config.yaml
head_dim: 32
hidden_act: "geglu"
lr_head: 0.0066
warmup_steps: 200
train_tokens: 581100000
Each number is 128 + 32 x the weight over its row's rms, rounded and kept within 0 to 255. Layers, rows and columns count from 0. The size above them is the row's rms in percent of the matrix's.

# layer 2 MLP up, 512x192, rms 0.317, rows 287-321, columns 128-191
size [107  96 106  86 104 100  88 104  86 100 110  99  99 100 104  92  86 135 102  99  94 105 104 100  98  99 101  93 108 106  91  95 103 100 108]
[[ 72 103 139 117  78 111 118 108 111 150 173 115 119  97 113 104 134 144 118 133 123 106 103 104  38 116 110 127 134 138 133  97 132 162 120  86 157 126 120 125  92 126 157 124 170 153 132 112 135 181 112 179 146 104 100 138 108 186 134 127 166 136  76  51]
 [157  81 129 118 128  55  76  88 136 138 119 171 115 101 173 135  67 202 186 106 102 114 111 172 113 103 111 116 154  44 119 133 123  80 116 126 117 159 135  95 116 119 138 119 148  92 150 138 111  64 161 123 110 115 126 152 123  81 108 149 151  91 122 118]
 [ 95 133 136 127 153 189  94  91 136 132 123 135 108 127 140 112 101 127 138  93  89 117  98  97 115  82 115 114  77 157  92  89 156 145 155 161 126 211 141 111  72  72  95  63  39 135 109 174  72 109 119  88 170 121  85 133 157 111 107  92 142 138 126 123]
 [130  92  99 127 123 151 102 148 200  40 133 129  87 109 113 101 126 146 139 147 166 184 120 140 118 109 166  87 158 102  92 141 137 151 119 107 111 121  83 122 130 117 147  97 134 109 137 176 125 127 107  82 137 112  81 203 185 160 126 128 111  87  64  85]
 [115 158  72 123 115 133 171 121 132 167 184  76 106  92  95 110 145 173 136 119  82 105  65 120 204 131 112 111 106 143 135 109 162  95 159 167 133 105 106 106 171 134  80 131 154 142 180 129 165  80  64 119 104  90 178 141 109  94 138  78 133 113 120 128]
 [ 97 128 160 138 125 123 150 131 190  82 179 106 166 114 128 133 135 140 187 181 108 110 154 111 127 151  69 116  85  92  65 152 107 162 142 169 115 174  99 128 157 111 146  74 171 156 137 161 173 143 120 146 118 131 148 181 119 154 125 156 147 162 125 131]
 [151 136 139 166 145 137 164 145 128 133  84 108  48 134 159 131 126 166 138  79 162 103 132 102 125 122 125 143 124 135 122  84 144 167 129 157 162 113 166  76 116  92 131 146  65 135 200 191 156 131 116 117 158 166 147 102  96 114 166 145 140 112 158 205]
 [ 61 120 151 159 156 126  83 164 138 177  71 143 136 127 119 139 172 131 144 109  86  73 127 152 105 127 153 147 143 175  47  90 150 145 146  73 126 174 130 122 163 126 175  92 139 174 194 127 115 115 132 126  93 127 164  85 107  99 109  99 121 123 118 160]
 [123 144 125 128 179 160 171 134  41 135 140 137  76 172 117 141 129 136 128 106  95 197 146 156 158 134 121 166 138 114 106 138 210 141 145 160 118 143  86 124 146 146  91 180 151  97 179 118 105  64 125 158 140 182  85 206 151 161  99  91 132 117 114 118]
 [118 104 155 106 168 139 157 138 137 126 112 107 163  62 144 145 115 104 100 122 122 116 156 131 125  94 115 124 160  97 144 109  59  84 106  56 104 169 117 140 153  82 156  92  81 111 124 142 140 166 204 144 156 197 174 179  91 126 158 125  86 131 163 146]
 [110 152 133 136 167 120 116  95 128 148 122 150 149 119  92 158 159  74  91  97 142 145 123 153 171 162 131 112 105 150 145  97  92 161 158 163 161 144 148 136  69 117  84  83  90 128  59 121  82 165 172 173 116 133  83 133 125 154 113 199 192 139 145 111]
 [ 91  90 119 130 140 149 149  75  69 134  54 102  80 124  98  77  88 124 145 159 138 113 179 192  79  99 158 153 193 124  87 125  87 107 145 120 182 109 115 151  96  91 138 100 157  98 111 139 193 164 102 166 142 143 128 109 104 169 100  81 102 138 147 157]
 [138 137 156 138 125  93 129 116 222 129 196  67 113 104 135 146 141 159  77 118  97  80 134 180 169 168  64 130  82 167 145 149 135 158 165 133 131 132 137 127 101 198 133 109 165  90  73 100 110  78 158 133  93 132 136 107  98 132 155 117 153 111 124 159]
 [107 177 106  64 117 141 169  88 153 129 167 121 122 149 135 148 142 105 110 141 112 147  68 131  95 158  88 148  53 142 122 146 177 142 154 143 146  91  83 130 168  90 159 148 152 194 101 118 146 120 109 108 163 141 208 128 138 196  53 125 145 102 124 137]
 [161 105 106 144  87 135 124 118 136 157 162  94 183 143 160 162 120 134 104 135 107  93  94 134 109  92 127 143  49 178 123 120 117 153 115  94 138 117  84  58  92 151 130 156 139 152  97 161  92 113  96 114  98 149 126 215  78 112  58 149 140 167  93  89]
 [164 140  79 182 152 152 128 154 138 166 140  96 181 133 142 180 141 133 155 164 165  90 109  86 131 173 195 152 158 140 166 151  93 139 140 141  60 113 121 175 151 114 159 162 133 121 122 124 124  99 224 146 161 143 160  75 163  95 110 151 120 158 118 119]
 [107 121 140 119 189  90 158 133 120  90 133 148 124 182 179 179 163 149  67 109 166 113 122 131 125 176 186 185 124 175 129  63 163 182 108 124 125 110  57 145  82 154 101 106 172  74 103  54 125  34 153 146 123  73 112 127 140 157 110 109  81 131 112 118]
 [160 143 129  77 176 116 141 111  72 127  88  88 102 196 112  91  99 130 130 108  73 106  94 134  85 124 139 155 124 165 109  92 140 124 115 141 104 154 184  81 102  52 104 117 129 134 145 137 140 114 120 110 126 140  74 133 160 183 124 121 175  83 156 139]
 [ 99 101 144 157 152 133 110 120 119  91  87 111 143 141 185 124 131  99 173  61 110 109  87 115 134 168  76  96 166  97  96 128 114 134  92 159 126  88 128 121 125 159 126 108 155 126 116 147  75 157 126 153  96 125 117  98  83 176 194 134 162 104 187 126]
 [138 113 170 108 149 178 121  95 124 106 193 157 158  70 218 109  79 121 136 161 155 103 120 140 106 178 116 137 102 120 115 112 201 110 167 159 141 187  89 136 151 100  77 113 128 162 120 117 145 157  91  77 200 139 125 127 128 166 113 126  90 144 182 155]
 [136 160 136 163 135  97 162 143 124 126 139 121 100 121 118 128  78 161  97 130 131 104 136  64 140 109 130 141 173 126 130 121 127  56 107  90 157 101  65 129  77  95 113 192 102 125 107 115 188 151 129 151 184 112 184 124 126 133 165 170 105  50 107 137]
 [138 144  69 165 176 122 125 127 199 108 111 100 134 151  89 146 130  73 159  90 188 163 214 136  98 118 157  77 140 131 137 100 127  88 148 139 200 162 141 143 158  74 108 120 157 111 135 113 109 117 127 144 155 123 118 155 119 170 191 149 122 147 182 140]
 [108  94 124 154 160 105 101 151 150 131 149 153 132 138 125 179 125 104 123 107 116 175 151  93 100  81 117  63 147 129 101  98  76  94 127 124  82 101 161 111 125 126 214 120 149 140 169 100 134 154 166 109 148 129 130 149  96 106 125 172 128 123 182 193]
 [136 118 135 134 104 178 155 130 128 137 146  83 114 139  82 121 106 117 118 126 127 182 154 168 117 172  74 175  84 126 135 127 104 138 163  57 104 128 154 110  44 146 155 136 105 183 118 184 134 145 108 176 164 137 160 130 115 126 138 139  98  60 108 105]
 [131 134 114 157 175 138 110 177 136  88 147 147 127 123  97 140 147 111 107 177 166 105 122  78 195 145 138 151 107 142 137 120 171 131 120 125 102 133 136 118  64 121 184 105 132 157 170 139 149 156 128 204 115 122 185 106 150 134  90 153 117  96 181 126]
 [ 80 130 147 135 105  94 189 100 163 138 129  89 150 148 128 169 146  89 153 178 103 111 106 150 126 121 179 178 152 178  99 111 102 116 135 129 125 194 159 122 193  91 124 117 171  89  86 190  96 100 121 126 118 144 119 153 145 156 159 152 109 170 174 156]
 [100  70 146 152 113 122 127 114 175  96 152 141 138 161 143 136  80 225 135 158 124 131 122 164 159 142 156 125  90 106 157 137 117 154 124 136 153  90 110 132  94  66 120 103 107 107 111  92 143  95 155 128 154 206 131 150 117 138 177 160 143 101 123 157]
 [ 78  72 132 196  98 142  96  94  81 113 137 138 111 203 171 180 108 199 112 128 146 146 126 144 199 148 127 130 152 156 157 158 135 138 110 132 114 104 189 121 118 135 159 121  90  97  64 108 112 143 138 173 103 134 148 125 137 107 111 157  95 168 205 119]
 [134 130 152  97 102 128 114 130 116  76 159  65 122  96 152  80 112 134 167  90 105 114 107  86  88 113  72 125 132 132 134  54 138 147 142  69 164  90 110 157 189 149 134 168 160 106 134 187 122 180  95 170 157  82  81 140 112 124 159 144 144 162  70 100]
 [ 88 160  88 121 161 129 107 141 134 154  81 127  83 155 145 124 147 147 134  91  34 112 141  71  93  97  97 164  78 143  96 107 119 123 176 107 134 128 125  94  69 148 115 169 111 149 169 120 180 121  96 152 148 144 130 142 106 105 138  98 152 124 127 164]
 [107  97 125  91  83  90 101 129 154 107 140 101 146 150 114 125 145 136 133 124  86 157 127 112 106 118 181  74 153  84 100 206  64 187 168  96 187 131 135 144 158 147  79 147 155 153 102 122 157 170 145 179  96 106 151 159 172 144  91 151 143 138 125 175]
 [ 97 121 135 114 100 127 120 168 118 148 122 131  70 100 166 140 113 171  94 150 100 139 158  85 108 159 161  86 153 134 147 132 117  80  82 153  88 121 153 117  31  96 121 146 172 166 102 132 126 155 160 111 215 152 108 146 192  73 142  72 120 125  84  84]
 [130 133 130  89  95  22 156 115 110 102 163 191 140  81 137 182  53 146 159  95 186  76 145 165 134 134 146 141 167 148 114 124 139  63 123 106 117 116 162 156 150 173 165 121 147 150  76  70 121  78 135 147 110 113 156 162 157 151 129 139 112 124  70 155]
 [190 135 118  51  87 102  96 126 118 176 113 141 103  94 142 172 146 141 145 179 182 132 155 113 114 158 116 135  78 112 135 140 154 151 132 112  93 145 149 159 130 173  70 200  99 129 186 115 152 117 102  99 189 120  95  99 130 183 176  76  82 106 127 124]
 [120  92  96  79 155 117 155  69 103 180 135 136 120 160 116  92 120 168  77 136  75 116 164 173 141 121 168 122 145 109 128 107 118 163 169 130  86 107 166 171  89  68  72 133 156 133 117 101 103  88 108 150 154 127  82 112 195 137 110 128 161 144  85 162]]
# layer 2 MLP down (transposed), 512x192, rms 0.209, rows 287-321, columns 128-191
size [101  98 106  87 103  89  92 102  87  98 106 103  98  94 108  97  84 120 102 101  81 106 101 101 107  99 101  98 107 108  94  93  99  99 103]
[[158 133  72  81 111  60 147 110 128 100 184 111 113 137 154 212 123 154 114 110 143 118 127 150  73  98 110 138 109  66 136 111 139 121  72 113 107 115 131 155 162 126 127  91 135 171 106 137 160  95 153 164  64 124 142 160 138  98 164 148 117 114 132 141]
 [180  91 111 136 140 109 175 154 111 102  14 137 135 146 120 172 119 147 124 139 148 141 143 129 116 124 182  75 139 150  82 167 142 109 106 105 130 120 139 156 131 128 188  83 153 122 113  82 109 135 118 138 108  73 100 169 104 154  74 102 140 168 179 201]
 [119 206  93 111 176 113 150  74 149  66  71 141 131 121 154 107  81 119 138 102  66 136 108  81 106  84  94 156 143 175  89 102 165 154 160 123 122 122 111 142 135 182  93  50 127 114  91 151 122 112 172 157 108  31 154  95 159 177 165 152 165 115 119  83]
 [ 68 105 142 107 110  80 162 118 140 174  50 113 106  78 106 151 113  94 159 140 123  74 113 118 158 125  96 158 110 122 159  94 155 106 162 116 187 119 180 175 156 115 158  99 141  99  95 103 109 111 138 107 111 130 130 119 127 113 171 149 161 182 139 120]
 [135 134 106 105 198  83 172 126  93 134 125 157  90 174 127 174  93 144 121 176 104 117 138 103 212 110 165 121 132 111 110 118 127 171 139 119 116 187  99 139 117 131  88 136 107  20 106 110 143 101 176 123  27 200 180 208 118 169  94  93 154 154 110 146]
 [152 133 116 102 151  87 138 107 149 187  53 121 152 215 208  62 191 102 152  79 128 140 182 122 113 124 155 140 129 103  74  88 111 156 107 114  44 114 112  96 130 127 156  87 143 109 152 105 139 106 133 139 137 109 126 127 153 196 113 124 137 148 124 156]
 [137 165 139 145 148 201 135  73 133 157  90 109 139 110  98 128 150  96 100 157 118  71 111 134 121 142 181 107 180 161 142  91 133 102 135  93 171 139 126 102 156 139 148 121 115 172 115 133 163  98  85 123 167 167 114 117 179 190 146 114  86 106  73 132]
 [154 119  82  82 108 130 132 108 167 153 153 115 156  27 119 152  98  95 132 153 128 142 149  77 122 129  82 147 126  97 140 144 124 137 126 158 151 153 145 187 123 159 115  97  95 196 124 146 126 108 126 125 165 143 100  98  91 185  81 120 119 138 172 103]
 [142 126 118 135 198 146 127 125 100 183 141 100 129 137 145 159 120 135  39 158 117 189 163 116  87 122 138 139 156 128 145 104 166 154 133 192  91 147  91  95 129 120 179 170 102 101 108 162 108 166 137 157  93  87  97 157 177 108 147 148 107 176 148 114]
 [ 76 195 137  94 134 177 161  98 102 138  86 112 181 137 152  51 108 162 162  96  88 153 121 133  98 103 147 131 104  76 131  92 126 160 196 141 144 183 137 145 145  78 148  99 138 107 146 167  98 135 164 145 128  69 100 122 114 149 181 114 181 142 122  90]
 [153  97 138 132 120 124 111 114 152 106 123  92  56  97  71  85  94 147 130 148 184 127  90 165  86 154 154  94 141 185 133 164  83 159 142 150 141 146 104 140  99 106 103 189 115 167 148 176 169 187 108 125 143  95 127  97 108  44 147 102 150 134 119 119]
 [ 90  96 124 170  69  86 115  92 147 154  81 146 165 120 115  94 107 117 135  94  65 107 126 116 143 146 158 123 126 110  91 160 160 150 178 137  72  56 142 111 143 120 141 142 112 114 136 121 152 186 152  83 124 126 128 124 130 121 158 187 129 137  90 193]
 [130 112 102 115 109 150 169 134 222 119 116  98 164 138 164 132 133 146 134 188 123 132  80 125 146 131 153  59 117 142  92 169  96 149  83 102 100  99 152 146  77 115 123 132  97 116  97 158  81 146  87 148  95  95 157  57 147 136 182  95 135 118 117 104]
 [168  86 148 129 169 143  95 130 130 168  81 104  95 113 112 147 126 136 140  62 111 179 139 111 133 126 176 102 146 188 112 168  94 131  99  84 139 106  94 114 117 164  99  86 139 125 172 158 169 139 137  95 142 144 172  95 122 140 107 151 107 187 180 120]
 [178  56  98  93 150 134 125  64 172  90 168  93 101 115 124 162 136  47 106  97 136 170 105 141  64 146  71 145 122 101 195  86 126 182 165  80  96 135  82 157 112  71 134 119 193  74 116 151 125  84 158 133 166 132  85 145  85  76  96 106  90 107 159 102]
 [107 140 124 158 150 139 127 107 115 155 184 106 114  56 107 106  76  83 174 165 147 124 110 166 135  92  77 159  85 140 133 126 104  96 103  97  99 187 134 148  92 132 106 104 151 110 176  23 114 156 114 146 173 187 140 111 102 153 110 101 120 130 136 149]
 [109  81 147 144 132 123 128 131  76  89 151  68  90 156 113 171 135 128 140 144 151 120 139 114  99 122 131 133 166 169  94 130 128 152 164 193 114  92  80 152 170  74 149 122 112 206  99 119 210 121 159  85 141 163 176 192 158  55 134 149 150 158 144 122]
 [128 163 153 147 160 133 134  77 119 114 168  86 136 182 196 111 140 153  93 147  67 161  88  97  99 139 139 142 181 161 134  81 157 118 118  79 160 138 120 130 117  50 174 104 125 131 143 126 156 166  68 145 146 145 102  86 149 137 124 143 131  89 140 135]
 [158  76 156  72 161 149 118 131  74 110 175 118 109  87 132 138  52 173 103 167  97 138 175 128 201 123 122 187 134 160 142 148 105 119 120 145 187 110  97 108 174 144 109 181 127 164 115  94 136 132 148 182 121 135 136 114 134 151 106 193 144 140 125 172]
 [134 163 121 121 120 126 172 136  86 106 152 137 133  51 123  92 179 129 171 113 118 151 110 162 155 159 116 126 174 166  82 148  62 150  98 124 170 167 156 147 137 110  48 154 160 159 149 116 148 132 140 156  82 179 187 103 139  94 143 105 138 116 138 134]
 [125 176  92 119 112 182 158 102 133 124 197 112 137 165 177 159  91  98  88 108 109 154  69 134 152 127 142 107  96 123  84 135 121 123 153 159 146 135 193  97 120 157 159 102 113 168 177 171 118 153 107 104 109  91 122 148 114 168 155 148  89 150 172  82]
 [113 137  99 136  79 105 150 123 151 117  86 160 113 140 152 145 132 104 110  99  98 141  81 147 125  54 121 167 131 141 164 203 111 110 112 134 131  78 124 130 152  97  96 137  77 163 112 111 159 129 140 102 164 153 130 156  83 163 164 147 152 119  50  87]
 [121 116 129  96 188 122 108 118 122  86 128 153 252  82  98 194 163 110 157 200 139 103 110 132 133 133  90 116  60 155 143 167 120 148 122 125  94 126 112 113 160 117 106 142  99 132 129 124 104 131 116 144 101  86 119 216 111 101 147 112 100 123 168 126]
 [ 81 171 103 134 152 154 108 116  79  69  81 166 112 114  91 120 151 105 193 149 149 150  81 113  83 157 140 125 107 106 165  64 117 114 134 116 155 102 102 110 196  77 110 120  91 130 123 145 145 137 142 145 114  99  89 101  89 122  63 182 132  76 153 133]
 [154 121  27 116  79  95 196 146 118 157 141 164 149 115 184 114 173 124  75 125 144 143  99  73 132 173 124  59  98 140  99 116 177 121 131 108 162 132 121 117 156 170 162  88 191  70 171  99 132 129 115  84 165 150 162  85 115 108 146 128 159 168 105  98]
 [146 139 174 146 102  88 115 196 148 139 158  99 132 149 119 106 136 100 136 166  96 113  92 129 106 119 155 115 101 153 169 102 111 158 154 114 156 115 113 111 106 163  94 140 108 127  69 170  90 159 129 112 147 157 183 149 123  93 122 112 121 138  80 113]
 [108  47 142 111 157  89 161  85 147  68 127  65 100 144  82 135 108 132 202  93 181 162  80 108 135 114  58 168 104 129 157 127  95 131  71 117 136 119 103 113 151 131 131 122 110 150 135 112 122 150 121 164 125 146  96 115  89 125 217 158 120  66 185 127]
 [141 107 120 127 183 147  95 109 171 135 173 163 143 158 142  80 124  80 101 134 133 115 135  91 123 131  78  71 121 133 211 123  96 127 122 148  96 126 125 151 102  88 109 120 140  58  48  86 110  96 109 106 118 110 143  93  85  96 152  67  93 178 103 125]
 [ 99 173  83 151 155  92 102 180  78 181 142 116 178 148  69 176 109 201 159 106 122 138 122 134 187 161 156 127 126 158 128 117 162 113 120  53 148 131 109 137 156 124 152 121  64 140 171 131  99  73 100  79 197 172  45 136  84 151 117 139 147 141  95  84]
 [161 149 151 103 135 116 106 154 117 102  96 160 163 131 107 126 105 160 176 120 209 118 174  86  83 177 144 159 125 154  93 139 129 201 127 129  83  79  76  71 119 135  54 121 155 107 173 165  99 120 124 166 104 133 158 184 130 128 133 145 105  92 141 116]
 [142  46 110 135  80 119 188 147 167 111 130 122  90 100 154 171 107 119  97 142 189 132  96 156  97 180 164  73 123 153 124 122  90 162 133  74 101 181 139  84 147 129 134 122 105 127 128 138 119 100 146 150 100  48 150 110 153 117 102 113 126  84 153 154]
 [143 156 171 125 141 114 193 139 115 112 165 187 130 158 153 139  95  85 173 107  74 134 205 133 178  60 172 172 151 151 104 156 100 137 108 110 162 149 116 158 156  89 132 104 135 130  76  82 126  82 124 167  77  91  80 129  74 148 132 162 124 129 170 169]
 [107 122 119 103 118 121 163 143 123 187  40 108 130 199 195 179  95 123 180  93 112 116  76 107  98 126 145 129 177 116 148 151 130  93  85 159 169 175 124 142 111 132 132 170 205 162 145  86 174 101 161  92 124 109 127 139 137 135 194 142  91 115 122 166]
 [ 67  77 131 147 124 180 112 134 171 133 114 170 172 129 136 121 101  66 110 127 101 167  95 116 192 155 165 138  71 162 146 148 115 144  94 111 120 119  87  94  82 114 142  92 135 167  81 170 101 145 119  90 111 139 130 124 139  75 152  98  99  64 141 114]
 [137 128 153 144 164 146 119 111  83 125 100 160 145 119  85 150  92 154 182 167 128 130 122  96  44 152 111 141 149 148 127 138 127 129 131 145 152 127 184 119  73 101 144 138 117 138 110 138 108  74  89 157 151 117  83 168 127 173  76 121  79 160 116 126]]
# layer 2 MLP gate, 512x192, rms 0.306, rows 288-322, columns 128-191
size [ 98 108  98 103 105  94 102  86 102 113  95 102  93 106  97  86 102 105  97  96 104  98  96 100 100 100  93 106 102  93  99 103 104  96  89]
[[164  81 122  67  96 114 116  78 104 109 152 121 165 105  89 134 111 106  95 122 151 119  66 126 136 147 129 138 118 124 153 124  87 166 125 106 147 127 141 112  99 150 131  95 100 128 171 171 124 107  86 152 102 131 126 131 116 131 169 100 119 149 120 171]
 [152  99 157 146 116 148 133  90 127 186 162 109 112 119  68 107 160  92 141 180 129 153 165 125 157  75 117 165 177 206  84  99 113 145 114 142 188 129 118 152 109 150 128 124  58 143  90 128 145 208 146  64  63 112 107 149 133 122 150 165  97 169 148 167]
 [196 137 124  76 104 143  37 111 144 136 110 135 126 161 107 180 100 130  97  71 100 187 149  85 134 146 132 142 130 212 118 127 172 171 127 133 140 161 116 135 113 142 126 170  95 144  88 150 117  93 181 125 103 113  68 112 187  96  67  59  97 132 146 118]
 [115 150 128 160  85 157 114 167 142  58 155 142 134 100 123 100 165  81 113 164 162  97 115 119 109 106  98 143 182 125 141 157 124 113 142 124 157 195 109 122 142 139 153  84 172 145 100 169 140 125 144 152 112 176  90 143 203  97 138  87  94 140  66  92]
 [128 120 158 119  88 147 119 122 145 133 121 119 130 132 137 194 175 184 199 158 127  77 126 164 148 180 192 153 143 135 132 163 150 112 158  95 156 120 116 142 153 140 108  88 133 110 174  99 110 141 129 142 122 121  84  96 104  97 104 106 119 161 135 160]
 [145 132 135 121 104  92 120 123 167 117  86 104 132 145 222 137 175 169 177  86 149  87 140 135 105  65  88 102 152  98 127 124 108 106 139  94  94 125 145  93 140  85 196 132 148 115 160 147 125 130 111  80 184 150 138  94 164 106 137 139 143 139 139  91]
 [ 90  79 171 123 131  83  81 146  51 174 150 131 101 117 115 148 143 154 162 153 152 135 128 140  86 115 146 147 152 149 104 125 102  97  66  87 125  92  84 122 159 146 209  87  84 109 100 145 141 126 133 137 163 144 141 165 153 150 155 112 194 142 113 113]
 [154 110 132 109  54 111 102 105 115 164 117 117  93  90 114 117 105 176  84 165 120 128 138 115 109 147 126 148 119 128 156 123  94  93  67  56 112 101 153  84 121 132 140 143 191 150  77 209 153  84  91  63 106  89 155 145 126 122  86 126 109  89 111  97]
 [118 145 172 111 167  66  96 118 147 139 145 164  86 147 155 136 168 172 170 159 109 127 168 134 141 145 102 139 131 184 108 105 172 132 106 175  79 142 102 145 101 138  71 137 145 116  85 170 141 135 118 101 117  79 123 139 118 204 100 125 203 109 193 163]
 [164 100  41 127 118 217 158 104 150  93 137 179  49 126 105 162 160 168 112  79 137 115 177 123 125 157 211 133 118  87 115 102 166  99 137 112 150 124 191 121 108 180 130 119 109  63 109 133 145 127 108  68 158  78  94 157 162 127  97 109  53 108 123 139]
 [100 155 138  64 152 157 112  44 157 113 114  93 102 111 113  87 163 100  99 136 165 166 148 146 107 156 141 122 166 121 118 163 148  84  99  98  93 106  96 172  88 102 148 140 133  85 102 179 168 110 159 103 126  91 185  96 131 134 106 136 118 132 118 146]
 [166  95 120 143 143 130  99 144 174 168  56 102 122  86  75 165 162 182 159 179 127 120  90 137 155 171 113 106 106 160 151 109  99 138 185 136 136  77 178 121 105 159 146 128  86  98 160 147 167 135 125 112 118  86 143 106 103 116 152 122 160  93  50 142]
 [174 148 138 161 116 168 146 123  86 123 152  94  86 110 111 103 102 113 100  87 146  83  98 149 166 113 112  83  97 156  60 193 156 135 145 149 128 104 111  85 137 118 122 119 140 156  91 151  94 138  85 117 126 154 166 165 137 131 133  87 100  77 144 219]
 [158 133 103  84  95 128 122 169 162 110 133 147  98 135  86  97  92 127  89 162  96  64  80 137 136 140 144 115 109 170 153 230 162  90 154 152 122 131 135  58 148 119 143 189 181 147  99 106 139 126 127  67  83 113 117 131  73 135 105 140 145 129 174 102]
 [154 110 157  84  86 158  55 157 118  78  86 143 148 151 104 162  74 143 122 161 145 168 187 107 103 199 165  98 103 154 127 172 127 111 173 141 122 116 100 156 165 120 167 113 170 120  36 161 116 101  67 136 130 153 147 104 126 111 107 172  68 104  91 162]
 [107 137  91 105  95 168 129 135 129 129 111 122 153 119 149  61  84  83 123 174 156 141  99 148 136 157 132 107 115 105 125 128  98 128  92 134 144 225 178 121 129 183 132 153 131  93 168 144  70 144 151  77 148 107 113 113 132 144 112  90 136 118  82  96]
 [122  89 128 129 127 126 132 168 131 110 152 151 150  79 142 204 182 143  95 104 207 190 162 138 173 148  83 158 103 160 101 170 107 131 193  65 113 156  92 169 127 106 113 122 152 122 102 142 142 115 158 111 156 130 124 104 136 131 121  92 111 144  62  53]
 [142 127  95 136 126 139 123 177 141 101 174 151 118 111 173 135 188 201 145 134 172 122 150 179 157 114 122  85 106 132  92 110 148 184 125 133 152 126 195 148 151 148 148 109 141  85  89 135 123  92 147 171 156 153 160 157 120 140 138 111 162  96  95 111]
 [105  58 118  83 122 118 177 139 124 163 106  75 135 125 155 123 115  94  83 132 187 108 153 122 148  78 145 162 166 126 114  99 104 152 132 112 112  69 174 113 111 137 107  85 136  98 143 160 147  97 172  66 106 164  78 147 134 115 133 178 126 135 118 104]
 [125 130 120  24 147 178 175 162 180 130 116 114  97 123 140 156 132  53 121 128 159 134  82 171 124 123 122 119  85 143 128 150 152 140 186 106 122 122 100 136 186 144 146  65 183 129 156 160 116 133 147 117 128 116  91 184 117  57 115 129 131 123 115 139]
 [ 89 149 100  96 163 139 117  78 163 104 102 133 171 151 106 138 147 107  87 123 152 122 134  84 121 174  42 128  85 116  96 116 192 142  72 121 110 197 159 152 107 121 156 161 117  86 116 131 124 118 110  68  91 111  89 128  88  87  71  89  82 168 162 142]
 [ 87  87 107 100 145 165 168 107 123 101 164 165 127  79 147 171 115 133 165 141 132 107  99 167 146  82 160 142 196 127 142  99 112 136 131  95 103  82 109 148  82 143 161  68 113 128 151 118 214 148  69 104 149 113 127 152 157 111 142 183 102 131 147 132]
 [136 122 142 162 136 176 142 106 155 107  98 118 112  88 128  66 114 127 135 124 130 148 108 182  89 128  66 133  24  85 172 120 122 153 143  98  69 112 129 135 135  98 146 115  88 134  82 134 162 153 112 183 133 110 105  97 104 121 161  95 171  87 138 152]
 [115 118 137 104 113  84 105 138  81 139  90 118 194 136 150 101  49 124 153  62 102 124 140 127 142 101 163 216 136 130 134 125  66 187 113 124  73 104  97 186 151  63 114 117 149 159 112  90 174 165 128 124 109 133 123 134  94 187  94 136 151 105 189 176]
 [201 160 136 100 131 176  92 109  88 164 154 122 115 136 116 159  62 147 161 137 148 125 137 128 112 155 123 137 112 123 114 139 155 131 217 138 136 169 187 138 125 185 109 141  98 146  61  98 185 121  94  89 123 118  55  97 164 155 151 119  74  96 161 125]
 [191 137 121  77 128  97 141 136  75 110 164 113 155 135 168 123 133  38 116 133 138 144 180  96 167 121 124 106 136  80 156 139 140 125 133 107  83 179 147  86 154 145 151 119 147 149 138 119 107 148 162 125 153 139  73 133 133 101  89  98 130 185 127 128]
 [127 153 111  77 140 146 106 142 125 174 109  88  80 165  75  91  64 115 154  82 142 115  97  59  62 100 151 133 133  91  79 165 145 138 137 125 113 126 156 125 119  98 104 113 143 152  79 123  98 124 105 112  83 146 111 104 159 122 124 109 143  77 107 108]
 [137 174  93 139 125 167 191 123 183 118 162 118 120  90 143 102 138 144 133 133 127  92 203  89 155 169 111 136  56  98 113 144 159 156 155  89  81 143 110 136 125 150 222 138 124 141 153  99  96 139  71 111 105 121  82 206  81 106 132 134 105 133 172 145]
 [185  70  94  96  81 107 137 119  89 114 129  29 120 155 173 107 103 139 136 126 111 175 114 101 136 176 152  97 129 168 115 136  72 135 133  78 152 118  98 167 101  64 172 141 197 142 176 166 142 122 143 182 185 155 192 116 143  78 130  91 120 110  73  72]
 [123 167 155 144 110 139 148 154  82  90  89 145 124 169 172 184 112 131  66 118 149  89  98  86  95 119 177 109 138 184 152  99 158 114 161 156 102 139 115 130 114 116 156 107  72 149 173 160 141 100  93 156 115 169 147 103 101  93 153 115 145  98  90 129]
 [139 148 158 138 114 183 130  54 122 146 122 138 136 170 118  77 201 152  72 149 139  94 136 190 140 138 148 107  99 154 132  67  53 155 137 132 128 173 163 134 170 175  98 146 119 155 108 155  75 159 111 128 128 107 155 170  90 139 145 118  64 124 144 116]
 [135  99 116 137 100  69  77 120  86  97  96  99 125 175 151 131 119 186 148 102 178 123 154 133 106 142  73  89 105 124 160 200 151 138  88 130 138 187 112 128 121  95 153 192 161 149 119 131 117 163 137 156 131 149 110 136 138 109 169 154  88  64 146  55]
 [ 90 144  23 183  64 161 170  96 112 119 136 123  74 135 175  88 163 156 130 185 138 151 137 138 195 128 106 201 172 102 145 212 112 118 110 127 136  87 132  82 100 128 162 103 183 135 169 149 117 123 118 130  99 136  87 158 159 106 145 137 122  95 120  93]
 [154 124 119 133 150  89  87 113  84 156 150  92 138 161 100 141 112 105 144 127  96 168 209  91 154 134 193 156 133 176 100 154 150 191 141 148 105 166 147 145 100  89  69  60 182 113 145 162 144 159 149 143 165 110  97  98 137 144  89 118 114 147  68  86]
 [168  80 167 101 100 150 155 116  95  80 119 141 173 153 125 138 170 149 143 158 135 101 133 145 107 109 183 116 106 108 120 124 110 139 133 126 161 111 181  73 148 152  91 165 117 152  89 153 115 158 119 139  60 155 191 159 168  80  90  94 163 117 114  51]]